config.yaml
d_mlp: 256
tie_embeddings: true
warmup_steps: 0
Each number is 128 + 32 x the weight over the matrix's rms, rounded and kept within 0 to 255. Layers, rows and columns count from 0.

# layer 6 attention query, 192x192, rms 0.0926, rows 0-63, columns 96-143
[[135 140 129 136 127 118 132 128  98 151 150 124 104 111 125 138 114 149 123 136 143 148 147 145 136 135 124 154 129 110 133 127 115 133 121 132 112 106 116 124 111  99 116 138 108 137 131 119]
 [115 126 126 138 126 116 144 152 141 116 104 132 124 113 134 145 144 145 123 140 100 132 129 124 129 121 134  91 137 111 130  95 112 122 139 123 127 134 130 133 109 144 127 107 148 117 145 105]
 [111 122 134 150 139 137 113 143 152 106 114 120 131 135 122 136 162 126 147 127 124 149 101  92 127 117 119 118 144 113 109 103 117 139 157 136 140 138 154 111 135 142 132 115 150 104 126 152]
 [119 118 129 128 139 138 144 106 144  99 119 137 123 131 153 124 128 125 149 119 119 118 135 148 112 126 132 121 126 137 129 124 127 131 117 127 117 144 123 141 131 125 135 132 157 134 122 117]
 [103 119 128 139 118 125 128 137 155 116 147 137 178 119 160 158 160 130 163 105 123 127 104 133 142 103 129 127 126 133 156 100 111 175 140 123 138 143 123 122 131 132 111 128 147 138 155 133]
 [138 129 133 115 122 131 154 126 142 127 112 117 131 142 117 128 136 106 164 112 133 112 123 100 107 162 151 112 110 115 107 118 136 122 122  87 120 167 150 123 128 150 123 124 115 137 133 152]
 [154 126 146 111 132 146 125 129 130 114 148 155  90 128 119 125 101 150 112 165 130 127 163 158 115 131 129 128 166 102 123 174 136 138 104 145  89 105 146 138 126 127 131 128 101 131 110 124]
 [146 150 116 126 114 127 118 109 129 128 157 129 144  97 103 158 135 160 105 138 113 133 161 132 128  98 111 123 111 156 155 129 116 165 141 146 113 123 123 128 137 119 135 116 125 143 162 153]
 [121 158 168 124 115 120 170 160 114 138 105 123 130 130 129 138 133 106  91 121 174 155  92  94 110 137 149 102  89 161 101  71 145  86 126 110 160  98 116 139 139 114 115  89 130  87 129 145]
 [131  89 105 136 128 119 107 146 112 147 158 176 152 126 209 122 186 123 168 111 141 125 193 173  95 157 120  67 135 136 151 132  80 144 133 117 182 143 124 116 112  93 126  97 155 135 139 138]
 [118 110 110 132  97 121  94 117 128 138 153 127 157 153 149 110 154 151 122 131  94 120 139 139 123 131 104  91 126 129 126 113  92 160 125 125 155 160 117 131 129 123 111  99 124 133 129 130]
 [141 141 125 113 151 128 126 107 154  94 139 128 141 128 114 103 109 114 171 128 105 148 126 120 138 110 131 121 129 113 152 118 135 134 150 131 109  95 112 134 140 147 111 157 140 146 115 131]
 [120 144 127 161 121 123 125  91 111 130 174 115 188 136 159 104  99 141 114 156 124 121 127 139 123 109 149 128 153 127 120  78 118 113 164 108 140 124 113 127 143 122 135 109  90 111  97 169]
 [138 122  92 114 146 110 127 130  89  87 136 155 146 120 124 173 164 129 182 117  84 129 131 123 107 134 111 145 107 128 140 116 123 135 129  96 176  95 102 130 142 120  90 147 169 138 140 111]
 [104 140 167 122 160 163 186 129 108 127 154 121 112  81 150 169  39 113 143 106 126 137 132 100 124 101 176 185 155 102 160 139 152 108 134  78  96 144 122 126  72 156 130 184 113 138 159 107]
 [126 175 119 107  72 126  88 168 148 154  62 190 109  68 145  86 150 141 111 165 109  71  86 104 120 127 147 112 112 123  84 159  99 194  89 174 139 114 129 169 190  88  76 178  86 112  31 102]
 [117  85 129 146  87 152 119 143 138 111 152 111 124 168 199 133 171 147  86 114  99 170 133 140 136  99 128 118 138 123 158  84  77 117 136 129 173 114 130 123 149 118 120  75 153 137 163 101]
 [107 149 130 114 151 158 126  85 196 120 120 141 164 137 133  90  48 138 157  79 126 144  84 140 162  98 151  95 160 111 142 152 160 101 164 124  93 128 124 150 108 156 109 180 147 147 119  91]
 [130 147 168 113 143  98 150 176  78 101 119 172 141 145  91 140 137 101 111 123 161 142 175 112 116 191 104 128  85 152 119 145 158 116 126 112  79 101 104  99  62 160 177 114 132 126 112 186]
 [167 135 157 128 161 102 154 202 108 150 125 162  84  84 114 148 130 135  76 115 133  90 139 125 132 142 138 177  56 116 111 107 141 106 101 108  96 124 131 143 153  98 190 107  94 107 113  90]
 [144 168 116 142 136 122 154  73 120 174 174  44 140  51 157 130 121 129 134 131 114  87 119 156 100  74 125 200 115 139 122 195 143 171 139 130 135 169 125 150 130 105 111 143  80 139 135  61]
 [178  88 119 165 139 138 171 120 143 134 125 192 135 183 139 124 193 128 123 135 131 198 116 103 105 142 168  90 187 176 163 107  41 111 108 105 192 173 162 124  90 177 143  89 145 101 142 151]
 [ 98 104  85 177  90 138 164 155 159 124 168 140 167 155 145 136 191 104  49  65  74 148 107 164 149 130 125 130 195 110 144 134 110 149 178 116 171 151 153  81 124 150  73  80 145 130 166 119]
 [108 144 116 115 146 137 111  86 173 123 178  81 137  68 105 103 124  71 149 147  77  99 114 106 167 115 123 143 179 131 131 143 174 129 174  87 152 147  87 159  73 121 123 158 108 131 149 180]
 [107 124 137 102 102 124  60 137 126 124 183 103 111 180 156 111 129 158 121 155  81 134  84  88 142  73 142  56 127 183 119  98  86 104 108 191 141  83  56  88 108 146 133  73 104  84 199 165]
 [163 160 103 180 102 137 132 110 122 123 129  66 137 156  74 157 140 206  96 164  23 149 173 210 134  79  68 128 125 139 144 166 163 143 103 163  87  88 139 120  61  70  99 137 205 138 103 134]
 [126 162 103 120 131 127 135 141 152 133 179  64 143 147 129 120 141 109 119 122 153  68 162 127  78 185 110 180 142  81 153 113 118 137 116 186  98 145 158 115 128 108 150 135  76 108 101 178]
 [ 88 122 134 157  82 125 135 166 155 122  92  48 146 190 128 106 109 113  96 100  50  94  66 145 162  53  96 102 159 119 145 129 103 200 164 173 128 184  66 124 136  70 120  57 200 148 114 143]
 [106 194 129 165  41 109  71  85 147 127  84  57 154  73 144  81 105 136 163 243 210   0 134 197 142 180  65 170 118 164  52 180 153 173  34 172  34  91 130 139 123 168 153 182  87 132 134 144]
 [179 124 165  90 153 104 162 126 142 152 111 100 152 128 156 105 108 150 136 107 113 149 198 203 128 152 130 114  64 156 114 130 199 103 149 104  95 184  66 181 106 100 146 131 129 143  69 110]
 [104 117 148  97 150 181 159 169 186 117 196  40 119 163 163 192 135  69 171 140  82 207 110 135 167  59 175 182 155 140 184 154 117 147 203 113 201 134 107 161  76 119 146 160 127  87 190 136]
 [107 111  75  86 101 174  69 156  75 134 144 145 127 145 211 164 128  93 102  92  57 198  82 116 181 170  87  79 151 160 128  80  70 130 130  57 128 165 120 102  91 117 159  87 160  67  99 125]
 [144 205 113 124 153 242 140 144 155 108 107  81 127 113 103 164  72 188 104  65 107  60 101 157 128  80 150  94  78 143 133 185 100 124  38 172 107 155  74  37 129  99 136 136  60 113  91 123]
 [160  78 191 160 156 158  71 148 158  92 139 144  54 152  83 134  67 102  66 155 115 126  99 126 155 182 137  74 104 128  94  73 158 104 214  66 169 115 158  62 159  55 149 177 138 191 160 163]
 [145  29  94 129  95  92 132 185  79 110  69  76 158 172  75  92 168  77 166 172 110  65 125 119  78 135 120 194 177 121 100 120 143 122 126 127 201  37 128 135 143  99  82 113 148 121 142 107]
 [143 142 129 100 204  96 185 157 140  82 182 194 117 176 123  63 132 110 117  61 161 163 108 107 158 134  91 123 119  95 144 148 179 134 142 121 122 112 147  79 169 117 169 129 128  93  96 138]
 [101 109 140 121 249 147 224 194 141 147 120 122 130 165 121 110 101 119 132 135  98 114 160 128 163  86 139 159 130 138 142 150  80  75 134 117 129 127 212 124 132 178 155 182 100 105 113 192]
 [113 104 165  98  90  92 162 151 153 109 144 116  92 103 169 122 116 106 117 115 154 172 187 188 118 150 123  62  98 140 159 186 163  49  98 156 157  46 120 108 111 130  70  67 118 144 130 138]
 [159 124 140 111  90 137  61 114 158 118 137  75  88  87 138 148 170 146 163 131 136 138  99 114 107 125 135  90  81 185 155 196 113 176 154 167  86  55 112 124 165 126 118  94  78 178 165 218]
 [179 134 161  98  91 130 166 137 174 167 132 134 162  42 199 189 147 103 136 109 179 130 115 179 195 142 126 152 151 139 169 143  91 154 123  87 104 137 206  99 141 115 127 138 163 163 141 165]
 [104 115 129 123 153 135 171 149 135 129 107 192 119  88 100  86  84  84 127  77 115  74 135  97  79 188  88 122 151  78 130  91 138 131 154 117  97  92 110 179 182 189 116 135 103 131 122 118]
 [134 116 127  61 190  97 210 157  64 151 101 102 130 167 161  83 155 111 148 122 167 153 137  37 139 138  83 197 112  76 135 139  87 113 142 138 113 127 153 130 126 185 124 152  90 173  96 110]
 [153 132 178 106 172 161 112 120 102 220 110 174  86 121  88 132 127 137 131  94 151 109 145 131 110 148 150  75  32 109 193 153 134  78 101 133  36  85 183  71  59  75 220 162 123 208  85 135]
 [139 157 159  72 129 212  63  89 133 150 127 135 134  95 128 207 100 121 112 143  78 149 110  36 174 161 172 157  83 138  52 159 155 159 137 108 168 194 112 158 121 136 171 227 103 132 167 155]
 [165 105 150 131 183 145  77 113 111  92  97  63 122 166 130  85  64 132  99  66 180 103 196 217  94 172 162 112 143 148 145 166 109  96 100 157 101 143 170 103 121 104 107 110 124  87 129 137]
 [174 130 160 151 123  90 175 164 100  59 129 188 100 152  93 157  43  52 134  30 120 220 187  63 127 126 150 168 185 115  88  74 148 152 122  71 209 150 112  54  96 198 101 105 169 130 115 120]
 [121 174 157 255 126 166  78  86 144 133 157  69 142 114 171 201 142 103 126 220 126  81 138 102 132 185 131 193 125 145 109 113 147 160  95 174 148 120 204 115  56 138  87 104 169 154 145 129]
 [128 110  40  85  70 145 146 130 114 111 117  69 104  81 163 173 184 144 167 165 106  79 110 122 162 219 164 127 116 183 124 169 182 166 108 125 115  65 112 148  14 192 124 148  72 113 126 109]
 [ 35 156 140 159 183 139 112  95 137  83 143  21  95 123 173 125 126  86 149 155 115 162 145 120 155 100 184 155 135 129  56 172 174 167 182 165 137  96 112 170 161 159 130 114  91  52 165  85]
 [102 144 109 182 105 147 108 131 100  83 129 100 100 120 145  80 116 143 117 175 107  94 111 100  77  28 153  50 193  96 140 198  86 122 133  74  96  88 184 147 108 118 162 113 187  94  32 155]
 [168 173 132  91 151 120  84 115 150 119  93 140 111 147  89  58 100 145 190 200 188  94  43 143 110 160 123 177  81 149  26 176 203 210 145  72 108 133 120 161  98 112 175 164  68 138 123 135]
 [115 195 123 143 114  61 130 188 107  99 150  71 157  91  86 171  22 101 115 123 226  54 152  52 182 199 165 155 136 133  72 140 217 120 124 191  61 180 155 122 149  96 166 140 101 184 113 166]
 [171  72 108 192 138 154 122 165 126 141 118  44 162  78 141 149 129  99  41 197 124 130 106  75 126 107  86  73 153 145  66 173 126 154 190 157 143  89 110  99 185 147 114  98 109  67 153 116]
 [137  76 161 213 129  96 117 160 129  79  78 195 112 213 112  54 120 151 113  30 167 183 152 121 130 106 164 121 197 106  83  62  74  81  98 128 115 130  62  86 118 116 150 129 153 132  99 131]
 [145 117 162 203 137 113  92 122 176 105  37 229  71 102  94 168  93  80 154 152 149 142 102 153 115 155  52 126  76 177 102 124 193  57 113 114  35  67 144 207 111 206 180 140  77 142 182  66]
 [ 79  99 133 138 131 102 130  84  83  89 127 102 117 127 122  69 128 109  47 156 194 155 101 132 103 108 130 175 166  88 127 103 118  84 155  96 160 130  90 148 142 150 122  83 123 160 162 170]
 [121 166 106 179 154  67 137  72 128 114 149  91 114 114 209 150  97 113 115 198 104 134 107 101 139 171 101 128 139 171  50  84 191 161 123 159  95 143 219 167 103 132 103 164  44  85 119  97]
 [190 181 173 171 163 144 134 116  91 149 121 124 128 138 145 116   0 105 102 198 152 102 156 137 157 163 118 169  83 123 152 117 127  60  83 166 162 126 144 122 106  66 194 156 252  90 162 117]
 [130 160 157 128 153 162 157 108  57 111 147 168  54 133  98  80 127  82 188 153 116 145 110 111  54 140 157 142  85 126 160 118 167  89 163  86  96 141 122 132  75 194  60 170 124 132 104 159]
 [154 137 156 135 116  99 165 151 153 170 103 101  73 156 152 114 194 132  69  94 120 188 165 151 100  82 171 124 164  86  70 195 148 123 162  95 145 121 109  98 125  64  71 160  99 134  43 121]
 [147 164 117  93 182  59 123 107 165 160 206 185 151 156 113 150 103 174 184 127 126 163 118 102 115 138 150 108 175  98 199 142 154 122 156 156  82  72 113 125 135 152  51 184  85  98 132 130]
 [136 146 139 117 109 189 149  97 120  91 107 172  69  91  54 130 106 127 198 159 201 115 146 154 138 144  64 151 109 130  54 152 131 130 160 182 140  90  84 108  43 120 162 155 124 146 131  90]
 [ 94 148  86 128 133 103 135 134 105 162  49  88 173 148 129 142 117  51 134 160 102 193  63  61 147 122  93  93 128 149 154 123 109  81 129  95 182 185 108 178 118  97 181  92 130 148 119 149]
 [134 157 182 155 120 111 109 120 199  77 140 167 195 161  95 151 150 113 164  87 123  59 121 131 122 141 175 121 135 155 208 147 135 100 136 148  32 110 152 123 144 127 164 168 194 132  67 184]]